From a checkpoint of a small transformer trained on Wikipedia.
Size: width 128, 3.58M parameters.
Architecture: LayerNorm before each block, learned positions, no biases in attention or MLP, tied embeddings.
Training: a variant of Muon for these matrices, 8082 steps.
Each number is 500 + 50 x the weight over the matrix's rms, rounded and kept within 0 to 999. Layers, rows and columns count from 0. Numbers have three digits each.

# layer 10 attention query, 128x128, rms 0.0511, rows 0-63, columns 0-63
438537572508525543494562463503434494439521539529502455469445489586423462439502465494365561418518519429415459585531488529529601440537507442541567484493510532599410473560561401503513462470432488
466493457549552418560491538543607523411497476418444436542533436496479493581489492528571509484534472540531481497597442542487450514475557571584535469521557494547522528556562546512561553447430476
471517463533481529448425458521465478583427527545485543488579513534434457509414541415555610500597594556495549436517511448547475458464501507559526531536501504548508535478502427501551545498635537
450529599484510543456473492516512498479432494521460535512565518516518543507502542512459469526424444512521463466445467536510479469504464495497517454563550423475474556360549529483531504532532423
500555435543560480415472470487463539539499438472429542574459536449534508548581504552471503500580413480474598456519554494463501501560444500534494550419482465453481475479482429576436476479568458
509518505539490519520554503509573492480537449594549434479476513452466544469493491485492492528400473539502460488532492524508556552527527449507563460538494498504460548566518484432468442519461465
400512543501477493621523578476498550482529513534473541556418548412470463488581486499508415520479495448508467492451610371527511524408519498482515524517465534527501454462581504431521531529550580
512464520516498474479481504524436477582478508447559466573488563518445523490494544522508506439521495554535593499461498467521464555553541500507503488538459517492401501561471470463455523506553546
487443471439461494445523539468396489426528436552493503440559430523512403491533481447553383512466526455505516489507492480478454547435440508499512470564556449529548506570603558549472549418444516
498542479481518450466454527531430495501465476487565467499446589516438560526475504501524521550475609551461457499492425462453529439567449501529549504450510513537473538433526458517505566502491545
461561535470516536468535451501504415462478452479528479532615509437545418463505522451550507507471532542519541540451580499494516493433491599627498536488474549476488573497519484531467497527504512
476552550430564568483532450427440584517442549433510449589593480541530532537552523521542494501457506475430577493500496405487458445508517414495514464508447525496508482483457506481437482472514537
446527498452535506506506488405464396434602519556467605420519490519469511516517592482533506495497528467476498566500547564527501629582544527502472529478515470481496503428434479463499489573473524
504523502472495506486474541547454480445499470553478514572487547508473470479547485512493474547478515485417465472525532600456542444535464599580513636477403536497627522523415470514490462415557572
482581498546465492519554529494435509472467462572519461509514447450446541519541501478559558455474477363571494513429449499409549470478531476491479526575512495470468526455499502508476515460522495
527500457413489552515539513488538497505542494502465490508511565444417515505569508416538547483526553444473448551438563431509521427500396619496498504514540493544476438484492588502429536493497469
448453479604466493455531450524534545499497505532553464517513497574453544517503538433494613475523513538528438442465487455496464571573493467564486475531506438472506540479514469486582419435430553
493411511530510471521500565479486503517509550539519347569505444468455397496504463504560509476566384439544493440486593514518469461496580482419551554535550415598471482444395480428512495517514469
433467526506509527564468545458450532478488415431491529458491432494495491573449538548546566440486548455551553456500508522525496535573440473477469498439515551491373508515490476541498482421498488
558487464559500472458504510522542498400496446543519493482404432474535456495492559499523532509393464473435531543531507462497596509490494554510550529485544463537509569457452434531525537501486577
505539480493519501487522393482335533467459515479531476551487493524583500439481569525524453511551501498492468424508501511501507445556509380583475574473461499513498473526505523459526566520493458
445445492555512463523470490570507510487566510539563492579519510483530554481541528478504590498534504464466574568549547463495505488562474507490501511605518484508589506387536460527432542498407445
456503395503523531502486472451492474512508511505547509627454534543550459535546495444582497454536610590409521495520501438471528493456470511457453457453553541429426482488488530490454461461494554
453372636447544445461474441533500479458445475503573571502530401506528510503453603436559518517554487465523481525444542487496477490500561568529515542536507533453555474491544482448427416532515546
489496555526439445521577541503509532517508476485512489448443544441516448504463490503499609544484551475544500516544479531452486494564544581462445567549562481561480520535485546480527421509519465
443461523540506502575537551508444581492457452568530495494449513509519547459536473399550524539519409566437503488414502485475491447519404483477604523419528528576494523479578472452510547414442578
540563522469447453556517511616417483568413534500458543524555468417541490603458516604476483377449537490457506416428543479505493427566440513501511512468632479515516522506468548489528462500384555
445478516547473459538489613551451481520458493529479419476522482494492521479457469517407528494486486413494455480421541481478464509493448527467503479558441584464480445486509558489409488407450506
507533485548420497484441491505494519483532502483604551492379422515483439482545415517516452501519462454421511562520466603571428543472554473582482506512516501491602469440429530472539402508558496
455517557557456510432489536500434487468521543550489503502409479476536468403483436536531492466534536536481482567475441501596534498545530478511576545501560508465437512492472510448471575504500461
420467442499566500485465532546474466511463518512568518442456597441504501503590430483483553485591484420526528516500576485484550476483489566454444499498491454431507548466420484514468490477467572
551477447526503528523489570526519490488466525440460571434530525551550493570564416437428496492514456555511459505436515502540489528497499489471509553477461559391554486417509492490505565499427595
522658600487436424512495389480523515455554471624624551506480461418525491551477515476410518533550472491536581451479468532456555438466540520460447580480427467521424493468459454537459536450460432
508459501488579481500548513448509535522446544503614436421472581597509507569454528547482495536468510471437532410548504507561504480482464464497529589466553356407490465495504559523518463672452549
494629512543516464501562545575463557543458543514459533405508433494420503448393371482516574547422510546588444479491513526510546510574480387462640556498482536428545460475576446450568518431563440
560476533393524478463494500462412423461552458482550521432477516524505472584490534438535423497539634435561434625460496471426607469568434427448541503531520529382526435403419485378476582467425584
444450492435562506504438502526587468536449613524461544466471564456566585477412565515440524592439498578554566509571419494513517532565534406540543585459630463464495437466483498492429347483507517
594430361533491550484612495474459535539547483458475498430474401532481431505507451474512617487536514502481508524464589516576525534547525475433399502599530514465501405602466522431504455473479426
601416343454656451486578506595510487382509480447564490517550482425439520527426518559464522467457495557483507534456453596506621487489673506415494454549538451538449552552543381518501490573449615
541462479540467450528430550579612467458520454540525609536400426412540388476567420530533526473385512495577386508531511501525536435427488505561468491471533465451542535565564489494477442511369427
506456362541520575438316550459623516554467549387453574502557466488478480416524624538490508487499571383509481450431355507495543468570478430433489484590574560590496403413530491549444496514460401
498540423547464465533460449485539562556439544471492503549401591373416397658496628432511456452529478426515459406551563538535552440519441457380524439533517468529477382481484563546455525348522538
591407570413571486571431478446446480469428419430506481543548582469581490402547433386415532509475556515514443461541558565622421510515531478604460552539527470438471413537534561595354546497481375
514456515470428506517474474562508429505571519404441456549423556517608466523581516473516523525536470537411459470438626477514485601564501439547583599545508529518519459516467415469477473496369512
593475443515479537368443462593494543528438461531525498544460472501512492553535465630496456398402557412513455517588450439515461527519536448473563449492537494497570492571454510532459521593570602
420427499508511404401487516556523470471434525448480561460436574494472639390445521427625478504521429547493447493502519451443561565565471496460536459539516498402539557403562456546466519522527407
484565539387503490454394593612474498432528630492510520527524496574352598481535532521430521518495491360470431652509559553493457589536597548520456528519416481536483359515480518575436435528440575
475619611568500456332558528499457515535467415529358563550545526540521570524531506468553551484450596551536504494576513591528511514502392492512416495538569470527526502421472469510541449423466512
490454561521495469488498452427579522473502464426351574546475512529508376423380430579476443454503534541391520586571480495483531451559484517501481549495452499480582508542551435463467566565492463
515480516569568498489544498465501379477404564413421586483481510554454476553473548495501506538476462522453511471488478482471393377557508556518447503478486535448605543507435455568393527565505514
526500379510502571544505522546614474638552457507469463407499519510467568512509462498443442521569579561468419538592429520551482542582548560449494458449499547542498479514466453456438525512618383
451441436379627531522495497551436525427577413652483515512493510458425525558565471319604476482497509636457466391429518580504511530523406507576439509490530494538469473528525364590420382458626484
624482539464479488535570464536466508537575506523480493585412469524468499509590469531519549491397583498530376365502477591526481584574393446380453483478448462510543527508390416442468481546508585
499495575503530536414525525575606484483631517442490544567586482481595539495567562418567517534426362436464455536527507514423501440417602456387556544422391565510442415521499564472421420515550477
558596508396542509466501520421550587624324478587420559551521448520413416425534424554517441471472531443469493565437577427549410429559565584420520599523526537476469534553564557408425442423641579
502422418622510439386456620503492547542539470482447498510576510480525523530481377419529497524560518612470521565470449449550532485541467587377529508519500442577539497449595492493593467515384511
421369451546485406467548517471502449542504452447449416529488479400554564541451463469446423482461459501411475567478457594441398561446540466490479530509486464494443530541566547580519520511439404
465500456473421410542395578485498482497575419613440541512502427569467556517398531428526461428462518521532484479597482463522423449617593536459569541471495510506516427536519596484543503537411530
522417467584530463622478552531527386542585596459455512470585468497419500428499488462536486438557580472371494424439452457546566592358437380608542470444539543458401533464500571478460486451561603
456417501401425456445566512464410584584402454515569507551527537547458416555559564532363418610524483588519443402460456492478533351467568553476419492570583564564592502564500412455498459511526364
631446574521555471398444564481433620553399461540558436425607447560596437509455467422440616490440446417431525444461521496491599511618430534436417421503462428392546357556497534544486510551421507
586557575447492421476510409480542502540465530506416438509457570530507492536624543583519546561519534531465498521528540505621458557463560480496459583480597493457381483547511531549543592421429435
561501541398539433571519495441540539448556561578499451470519453543518398492534515434487536532447466537555508599525420515498529447582406527453566420477520475611481485482543627459569539502568490
400517473368549513588502534500502540577561548475613474457432480421468510417478611502522550516597457524415532546498591542531560416522444488506487501565456551388501626586563468457631434506439495
# layer 10 attention key, 128x128, rms 0.0512, rows 0-63, columns 0-63
520481565468510449515601465488479502437492490504476463507506493518497484504480578556498527410543469521477520498539458498540612476620562489427433526549425521607507460516453513506456511438525542
374492403541519417484492510526555455413493558482470557439566453484540455514471571511570509438508444507393511484538436639462461482449447567458545533533545476509587575598515444444452672422454476
570483477479480436508516494546520573570489523536524540461581527497533486517455457408518565507513482520521556533439466462557423535549418492469473560479501484481426518456396380480495567470554470
530552554412464578471476600521529430591406492547487570536517553508482525480503470522485422556499502574446495435485406480453472517508428524393498446578465508418517512557501576545459544567514531
461468393454524559498498471482498540555508425469417484603419509419488516542532421530501455511570491484404529444566597541492493491512457518428480491428474516548599448517494446537472546445592463
443507474481550506490528538476512444511549481528520512520598554505455417502509440456528441483534489499421478544553477571502507484505576571558408450514451519547411475660460530503476527557474496
440567595461597438500559555568429518574513431467487446507410470433516481493471553545531533553585487443487579514461461491617544566478474468470479539513496469443412515459496472452451473496547449
529533436531527479456493536478494499511525496521497460510387529436496436522480543534489474526484497519547530566546436517491412480599380470499434470489486463574453440566403490498506547535513503
422469442412406520489516517476481439474557453491521558445493458472509404558571425457596468457426503467530469482507535537447475545431537493472532568547532495474588540525514557560455408483563516
481542508448477519473442437465467536576528527463499506440400554543532527513501473590528493536481556470519470505498455511481409522507408564427496559457454576421504479508473460548481502480526502
444440558501506518538567460496564531519511492500533543501569529490463483484407463465484534482484513541480577490432510561450522544511469538584507492433403524549470554483566505613558497527555592
528492531434516543538552397495526534466507426545530498525625541498557487426526558515482504454513504596422534507524534471446423517524466415456540536500489544428467528465419525463504533431523484
544521448465584535555534474544508477503574558620483566475536536480539575523532601483504459502527498414457471542455545487454445608603489394546509543527446409481579510442500534525461523506470571
492502559538549435506469599599429544470573459478499535566560510522460519435521447491528483535452549580532541426499538503505513509506487460520502555437445533479555542462480498482499438484523480
572579536480609552453507491438493463489517531519564463530507463471460515481527445443537592441479527439523486528476490581474464541476457494550429486547416561503496435440447470461402513568512512
500421508505498495489580484541471500540508571423493456508494564532366523462531517395514521403535551482476497524460615476603530428548484485514465551536525449453467508497592558474503494527458513
503566454508543499463463395573552480483472472466565439509510453536473506486462522474513597534573499567472513455487391505511510567492508463526380569563527517443518587546463436454585523425410541
508474505478457528484477521515502483524465541509552431526457361509486548457592509531604408567494402477520562545436513594491491423450522445448481542562494432475443457497489493425485548521562526
500490476418514511492423506376505455509570489438444517460478508580474509508492578504544536429482555518543572523419565498539491512542510513456559436441472596532437519506520482500459530476485463
500545472589479487505439508530555494430477463539478527479461472459495397485439549518590516517524502412533553451462521506449535528481616544539463445550508461487473499513522510474476464491502577
562432561469511489520546434440426537477502502552485459459514489580485466526442542578535536623461465610439421443459575530464451441537532474540449539463486600499514474519484580504481529550542477
484418463551585422511400481559561488538569470563512490536482520462477532461502455513516582513533448530535516503438589460596529514446490515512442503573515533477576430408445470532514551508433550
505515477531490590471433483489501514462513461452534551580495533519540480577519541420578458541503504483449471445568542529473448558476408512441446495420508537410432505498502500421500464485463521
513500482528570448508525513487523494504511505532491524537478426535554494465470562429411516462556547468532457503548539552493480437502510573510441482517484579557506560491530465465470430531568567
489531460541492442545471553525519517520442550489482530506478496455484469516522515389525488391511486532502560477467553576530440540547581612475495507520599515497490550465449555547510477558475480
460468593554427484502512491470519424495554526593468581528439475506534467496573464438502550510399485523490533501483627583476533429549486534502576544593533445479535516558534455417480460524475506
407453546435461531528571572557528493514472538533431513472502434444592475569395484559451544453533594491508516495372454435547510440511460465527529484496562493511434509513482437482490527539475585
465411446478456491503502530526517419484549519498600537531484553459511501407514533453449513587463443420534486501503486502446559487489511525454395514596449528531468479504435542546391531400530569
553580443543429452492527473518478466511555489601538475532483468550410521486473480526466470486532545424502487578479460560419496506433501492528495521514505479514559512491475562504529448449510436
549478585439537579529387517517470563523563447490545457500549470458604484441507524528399446476462567435494567528545495503472490526589588603556476450562560495571445481574510457487500513440547499
532462489496526510456546464540501473493487490449513431529461508439510538505526419548609597442522619506454558606459525546470488471606450522457451470444493488531601525477468537473531455540518419
499554496577526517525544525420407530449508561494510482467437491546533471549531389515541481482428483577426462538448540518493535565512467495478513517462499529422570494518461540428511496421398631
563466579509455493534454459461569464486467460568524532470520456488441423512530493501487497458537597607547506534554505611499510529546603529487535575506343543415472433418416565474416479531454439
418475487471544457468463572474519458503555486492492545528537438485562632577556570578549453412409397494434490565408578529539387526479560529428456441562452498464469413541542439558572473497524532
533500534503556547476570409528471473484448537440477590505483523646428549522436596512539497443403510557465513503496453574527509544458638497554483470536551437606606421444558549496493538474534454
496438582451621464425462627474498427435567540499463526472478644546474608420467585490474548506456615385530509497462421483486394489472481547435353460448518573475558435471455573348513546475361558
499498555508621494509341552468574634495575537617588619525507512458515578455483584519491474512480455593424530522489469496502445538543551477541487563539599544431474559443459481484564553514436388
511524473545547501580595438479429549441502445448532538426511521520490544501581486390565579402497547420505533458420542382540465554483464430434436549414513493472518493545543458392426517425549385
497470432565536463518516531441614419426490411470527368462541510478587551577489503548468529543598547553505454484499456580433618521486591590492500461534373470364416559531522567375543513545444629
541514597615497470400430495534460563489459568575542515547510477469561429585454434568570494442495593506464408427432497508513570416393574473524403574456484627499507589471615504497519339540469529
532520422472516591423410474453609493546446590514468427575591499445515527513543506580500546425385665565582528479527516462514479541427525452513559506569586586481459497550509610409508509414497352
445472482535504458443467526535529635481428468404460519579466544380509381484464571477512506553419528498480540439560637574582553536446484569471415397512458599407506467529443486414484550436425477
431550510507450502499585528489542569479500495438531419514582508359535562447547585353520438463429461630583463460532477437422603479554480402561362558548430408613548491576513544577483464592414390
631467448464396474535501465454589463439515545526483503583496419596561621535504472581528409596548517559513463421529604486485504619515455481459507520508555489590541463535422467353539429422500556
492583393501528465427443514504509622461546487593478516455464472515526509521416593541540491486462483534429431537473472457498557549415479468528413479393487589447617478556437495558454510594550520
435493492461557528473538468505508457551450496586537377552425455491456572514548450428572500463601442477537496375593413405422561445484546518538340471631526578537491532478488527485457440493462556
468488502603519533556550610505576591456461602457545405456504545519403544374524516675409451606549513447494389498569515551494552577542499522460377548534465381464461513452464602536446501470459444
559486595576529518500461439592568560508384625462389506555519493497504512563484571487540510500536497472423470542471371607420545545422329508497565527511562522532487532480392484497471412489501559
466529441543486505552461386498541478402459526590467440470423490509537469450415482571468533532478540480524560435534456455520537519490585481581482473430593459514516447571537375478548422410468416
425459575517592634508581589474441411449559598569526551530511480487556391450518502488548574526443597529534582393463567477477457596529566554581542501433421543500488586474456521591381517460453549
505466402565511561417473530556498395620526473553498513494476475469493434544514512435575441504538582500481464513417558493663528453610527431467378468438485502573417401502528536444554528511486497
424366451494516581566409481468498526499543479447510538609491511477437565572474484441485455537543468636452496418486590591517519414536516493464528603562449469527485626480556562392454488570525548
495509471493448447548472542506495566542499535400472549456444495507628589447584466410480463554486581524502492474451514449471530507353506397455466417514451385522530467397534525487484447507406558
587445414481490448552474514503468619487482462528519508577577448530486479435558614455564446487466434456563395499578570565507545380600521466508516448441545536503367508414547621451369455498466474
535491503543554596546532566451468516513563590538485534334440488500510419485520529434448396417535522520540573561495519510506505432471595515620509456480524423449572431565483576479509392484583479
442470532493467439554507513605613505529599477488460528527501532464394458603584543494485530464527516519464529646533442440573556550398442571406530498521522478439598447527559471453482512423441457
468435425550389439421535530421490380519542547585527564534512600488537555501528424590443464473518389532505646439547528611396431422452470481472489450453574504448502529513530493561517485508429395
491499462479528458471607525483524520513466663603430586444459528471621472576596526404428418508489488500539467555562498537533584387557507533561503488535482536485507385590476462434503493492424537
479539422451546440522513447494454457495642408419558496527495495534538406530428523447459585533351489564427496567536489445562499504522477531535516492461553451442417536525508552514498441512346513
364474474512458481516573449525305417545509550386431578503571408459503468468552493468441494540496545485636439449687413531618493499424620509472510469629610614496500539422461474549520544554500551
468469419543459498533507471485416562435469447488520363424469541451513507570457700548425561391474478554531383536418484431535444538402494546579511528477342560498617453464513493528509539490479499
479536536463522501563482455497402455584505508501487471490482584455542492511480592386486421469450566478548462604513520539462552592543563520352549453551492532543387577544463487592527381435464461
508531495501672517558463479477540536467478528510484493449386591417414418452494431415456493469563434428549387471433446588568471456547528595490585498473424467585564563527603419480547645472451467
567474579535526564606624507572466627523556410415573482505526551576585590512505400585545494457513498474518612508470447507509423453473505578570517395555392479507457570497484464399403511422420481
# layer 10 attention value, 128x128, rms 0.051, rows 0-42, columns 0-63
543429535501528599480474541489502531513533469456419538555491588470479500482570547464527491459505458445526480453454528470531503430459553525507543442543507580454545502562491484517509489520542489
470447447550541461430548509515570507515415561451511489449465520534493496533448451435499523497529449508519514445511463512589568581436513516463541575480537587508499551420561466462544495507431441
430478497514427462537483465509503458425499561577506402522623468477530542421577568516436544452487544561491548516504453515525475493520499456466453506442453499434549539416556479430455493521568514
531482573552567534547583521479511559522480424556599526540418433530540526467419486503455546515514528532525493511511516411493459447485456544401564478471483476482499492492422479501542519554485522
501536546412481515461544478521521511504523453600471436487548442492462458451491534470548504457411511538428537459505540538443542500528649473506434460504551514537460500516515535455475581540522450
503507526506461503467500477593553523522473528524593552415502549467494466444484470576450632599504517510412528471484550512448518463467554454509518493493563513454513441498559498523462438434540579
531548509506472496432600519488522470500434543490450440512482504535554408460503391471507529407530508562457499464607494438456554468484523503541511558469479445581552522449435509480570508517544456
458513530520589436448560523520431480547476444541542404451545560539492510505572490492494446519503458501476487445473548476510564421485470498588475514578528434555525529511515500478479561503438485
530513535395506468538519501423503492482461476509513481500510586495473541510493495427389510552537530506539482470510472454472538532462488498461501501600528442421473520482420586470514499521513452
576531467533586383452517518513440590538544487470462452542535512551520597553536523564467527519519532446528556494408423464473480539541502495402470500532491437484448508484475476567487486490552457
523499526449461468488503584463492532465471504430470506453491528526526463502448546444464425548462521576444499545411577447514528588500521499453454544461525509492543516449542510436536491486421451
467500494496384436518595525434492514487455414538531509536449508460528512494510431491549461485494550531557481435452436491540552511455481500507525425469546499468546441482497464543434498480529547
517500489582493484461460517536466497505533487486487471573551506502522513579530422485564409570511529547511467452474494457482528506538515571498531366497468461515507477495486492515462550466516518
423484530503458544473566585400534450550534542508480454530500444540532523554468454524471473418496416554455474548423509500539498527465515456414540460542490520512533403468454532600600475460456499
521491490551560465489507476511506447474524546467557509552503551524424451463532553474508404466504527508530441466453525481478443566415502410449592494449438456574470422506472492478503460516454542
390469525545548579452496511491530514531443466478555548484511468470554449476528471531581483514488448495469452568540561446467538486445502516530494559479444556443492521509473483550579493574471509
549503484446469443502483477408520486499503483535528473506493421563496469538479518535524529472437553512466628457493537552539500536551504515546528463520461516520488489443476531511488563587484489
585524583578538545553497442608496477522377506505520414545421452457485459496424563538498450500452458588475456595532514437486537488509488441604508453483520464426538510546573524420466463478477500
606506491498468504576572428410418501546465526489549508504373464417494519491578500485520499525487454412430468594543499510430573492480462487545561469529516554505516456519461561431493534449511441
565487473495458509523564463484536435493520523515543496408431529501485490534465524563558491423483516515483459479507419416443597434517446457552515520571550477593546541513518487463509524520500598
482406471412476495495483588482536521566509518515497447459462490515552489587476555518618541519520464468594523473418562508503423578436460423465416497489504502497480593562505527476454571497482552
582530513393532506505462510453576365508410490524560502480445548450513455509434540485533485544558500512517497465503465544501504524507514552464450518458515508426514439548434507483515549437494491
516503472488460563505540494457436575526519541434472491455456420446558503530494475525505501574574480528474511431481422504460562447491492503490556537486507502505480513454452542477453547531486458
575472474480456513478496540523423552459448546557489503524485451486458428563584450532535538525567504542477444565509481469315503577463564530451602525536557584439486511533557506548522500530465481
506537539514525498561552520413459505477518524453504496503518465455493494555523407501531569536428407537471478422519537471460524554491428511402478536566529526507535470530486431458434449555524569
450491500516486554538485503549515478528515403443392481466562502457523449532444518467502548528466433517625462527524470462458486547524493521557482487486558456539581496414534523493514423510518441
480506507542587542517524547461512493507451458455461446539584499447513496536505486523461426528446582567431481516501468502545543560522597525517494435436548517544547512522525503527569489523599509
540484565557465485510444458516509559447392440474594429487482549391519455487517495597526578577472534515481477483574505503479505519458464519588501453456521467601503491500467486492482457515467407
560430531489488517430447536556462464462400524538455422483508482459450541518527495577410457473461510433486504469572480519596505488514524506509514468502464551498461500537507537501517485514539519
511464498502526455534488546515476430474405516531507496547476566544521574501524582534546509537450495514463463599523434484494438522459492528420529527485587600590502534523438495436497422503535487
488464428506484514533519558540577544515451536517455500529593423467439538471577564458514389562533549498443529459494509464462466477386467513478418498486506471551572494478495523412459547461540574
461572532438510453490481434491489497469475482493519536478541494556503411496527561540489565583469531528481491478496493455500428554527501516520524379524496470486484452570496531486564481489446442
426619558517417534540509440480626419553603418358488563540367591494574668538443446462529552534481519510475418462422461463501375344607522504552521455480509454465391529522478527577309439450559486
475576559470530329587543523440632519547400461547417560628595490555444674486474387445475474535467403393475481610506549494576517568505416663504441461478494550491465539486438498516545445451486506
494400472401439495496577470486582477576408516559472561492524498490475576458685517478427545435539481577499600435460401667642537508370522512445440420388497522373508630493440410546492539553438511
459506548538566485442566381548489513422502525518517576521442560526507528548456405493397634396541482537571589449556521433410564425552528621472436519561471428482617432601497484426584471581511546
497584485428333605415480584462517617464462547461508498571438508449435466509400464500509490501396386487505516671606513608483492515507540479457597399439447477453587605539624523402607549452507568
319612447623584560569431511479475541503546566520447396605483491530482456512453563487449422526503551577620505539425524532654547524424439494442412530466430453556440500562564472459436477529403525
518494482553520534467485501407503672611617494426378399579651415473484556494536573432410524545505528523570525511540461377456481409438508615522499515365496414421475528572482567458649522534481352
560590496588524537499548444534510505497397453462469458415519611552633581649475501435506459502688346369581532483526459425434493588501548552467573597523555574572508490511450578431428529632480479
546554548519433441509454487497461557578442340508442520465543603561470440396708544657473526540476510490535423567492482539543551379601425439600447392577550487542516662563449446432557543536578465
613521616543567476479560410373400524536490586477495528473389455382555528607390566534476439589475441523437518435468513462579479372502499653465419416491598569484501626594513517497590512489547550
461542494400539463570474578536522711507496457517638566454467530567550562587421500441487403450616590492349511465573428491517649507481588461473610385531545481396469477439548532597471633579432521
# layer 10 attention output (transposed), 128x128, rms 0.0636, rows 0-42, columns 0-63
549448423503511426461520493513538466518540545509505563497522472549547474613461461526531536503530554497447500503499501459482450496519480496533544549437517503507527520551573448484553450487551518
545489521457513550558512479543433546499581494556548530487517510473520510412562501463499455504452528527538527493529589421507497442547482490453442486505492470533502396467462524568483503477480443
533497557464515570531464499512510554577527496533509549440427504533451492529399506460499476503491474474479488465432549517521475460494510492578501470501546505534440480531494560540567556493429511
505538472442408447471438444498451490488503448434457443545574439455433563499427471577525492463489547477537468513525458502443500543500455449544443541549577545554462533508524565577548464522479482
555441479485462483512489466514564429511453489502485574498390496493439516526524509443499455519557538498580496534474465513530453542500472522514486488528396417483545479575534495541577467492530516
469557483522477537482497459510489432466500539471407467532465468532487481527465471488531435497530483554524467478452554460511527575528482518475444507529490489528413516541470461536527532496544422
474439507470560498491431505490439478450538454519523603528505465477448509490584577500539409557468561497488484529507546470531494526514499477456462502518535564390398549461507556450425482453476510
550528470517507534528474480495525512520481455477472499561449514516473462519537475514514548477538561502437502504455459505488541548526525492375472479467547506491497503467483565491516404457546483
462537532551494548496481537511483403474480486477479537465481527529492464537506574599465514524520577556460486506485475533475476483524556466410543477460474542509529511488581502543480521517495569
498478444439362511533477521484535451499493474524485461542488482487546458528548475444517515511475510507494504487555485494523469417550473499483533433504523521542504419564474535417491462614450516
504510505516550546486508451475487507521520495507554476542468518519481508488541475442545532439428522533544434525548458498524484442444514463484494478522469534501510500459538530487530576463457527
514486478583591530521526467465522493435489522486490453464505541538545508471443610483450509536501544508525442523557492536483518481574553502487505551525490498487522504508485554454552462490426488
473499493441468469546480469463516539507517471487528470495504542476453466543460553502411540459494550457490448505490488481517534489537473540503553587527461480462507476537585589523513465508483516
570510519552583522455417507518498549490506479488594518454542511490411519463384448503547542571433569535560437469460512493476480514531443473644451515452430533519477572510492531456534567554547523
482506515492473511505580473553408534489463521525482556493455475560477433515534403543581513501540450444480538504525530548541545421533571529455437508487531551512532558472505488531483502549515425
587540514500483481590550517514451438427554512480447555491481563532470509457531454471433530486485478435559493533511447501484479529539478540525517477460569515423544507508537529501481540447530531
463476513555492491536502543489491551504496518547520510472486567477488550489555483452498496488549496498611417491481489483487475462424507464481476479520447484492575489543528478522556435499484496
435474469549457501551498528472451456421582461457530511500586587509516562506564524485541557499503535375542563509437483557507486546520507544479464524535433511474507537449453411581487526451509512
455545521462515539440477487524570459488488505502484452481622513539505513506469505595482508487459521640591537491543493436552476541500576574473493489518503447475487550465487449563543461477501520
467522519519492562553546558491462553474502524464459426537564544455623569448478528476472524507482513476551515459520533481478537504498574507556458445471414554469461565498483433508416412401432445
564564484546510519566542451521524545520457516460559493573486596536453527486479485511370477528487511463475532437581420472490543479429494603536443444601473524537542463488448458472483503494531502
412467534590493518522536510459448502520528472486458461464561458524460533550531525513453492480458445572477487481500487525469518495440431504498515400509469514487556550462438497594464471606512553
542477448540549476475477442481485446472503449560548503513570539471474505485535486449477504480502502545448556558582511529487461496455594524492392498528487476458536508512500505535496417517500497
450508538506552499482566486478565419538549570509493464493507510555474519418471507468502455494475478467560544516540483515535489469534578507445448467515473370562442495528451490440497510450454471
486484398485488487488399455577505557465496473465442572507531459550493473507480466459478413521474511509494503544584495523549545479461561469488565535503535505530536507477503546591544532493509456
544423544485524539470447500471528484411454546476530462585524475525459572438530472500501505467555474527401543466572528595443458446483451548473550549541507534516388498436430540478435507461549551
559518500595498488512524475467478497498558462556533515479487488534510509527434445559586526512510400398516571496462540480519432450483457436472563464496444438448493544478552537482488493539413473
455541537512507513510548519508458409435590513474439435436462509528584495501531461484458390441532551534540518499484531553528468490498524491420459496556498421484477506491550521500492441514493521
525530486527510424436482470476555525450501480544549505456489517560446491554497455472518487501562525512516471471470519505467548498467538519548487491439502537475448494494481470490493424573467532
552502459477432508450583481529501456533544526492515500454528456488557559488495494501488496433472454496536549431398587476527515442511473455526482476530489425571492531429512535542593542480464537
568552433485527545526498478437450539599530490465518514483435486534545461447401470469484543398476601489536519454446470441616540512548567545538554510454486556516538508548485481569492469458514441
514446500516553507546498530487539500518518477491417476416430524458462595503538514417523480424546513496476505544512548531497533522508545460525468512484478510554487554470431457380503513545534498
537461533494458507473386431629583535440511516497556739631451529506467375497556525417555389457568537545485491496502446566600572520604598502463349468537479546563455444541524475564519582480551682
498476510420526494520574535456471417606418692551506467503406472643561537518413541492424493476497404588396525492422525511437410570464461547459371493485435390435421529472475324623576527459534443
513495577486495572323502613646590486440529540506439533445626540498410544533493457564488581378487605464469589438555549546506417472619503550502511652459473430492385579309529430424444495338575550
506505521562490480501420507510432626438400551550482505543443561520530389557430537480417585474483486491450495547513604540478558548479483357580543638510572531538625429560568493443490364379535479
513520530482509511539566416505421437511449455400446516413558533458592559488672580300418497458542537480544429464585443492492533378630575521430487548594598493601485571421530483562506462459692566
402505499513421398504593503493491518452499450505624511452498475440446439427526472657510455477553308647533532541433581456485589568550563452551619621474518430511455705574509466559475435575522515
606512400610484401543559425520453530430615500540472575480495614534485426505565386516381435575529369623452473503466496475515578449580432570532663569500526461378559527496710364706423531551532582
383494520429603513583419549501634722455478659552435505449461572526570526415488505401505410519564423476563251482488436505554540550518445602445477504502502570452601426521440505477534505566550626
434452506461362431411461524395386477421442480587543501384523313610500474505507573538525480476492495382406580511606467446474442567532455572499427514458584528444542415448548524675436507561579567
438431396447431443611353476446511551500488513409461407504576521460486421407468638460580569584518548472453453517544402506546575466556527447437414688465424488506497454433527510370474577578518463
474567476434472621512487569533475505581501517505411481443607589456491361525488391350410569524494639425412445478502456496440531498586609523447670401379532629474423531574541383597583582566546525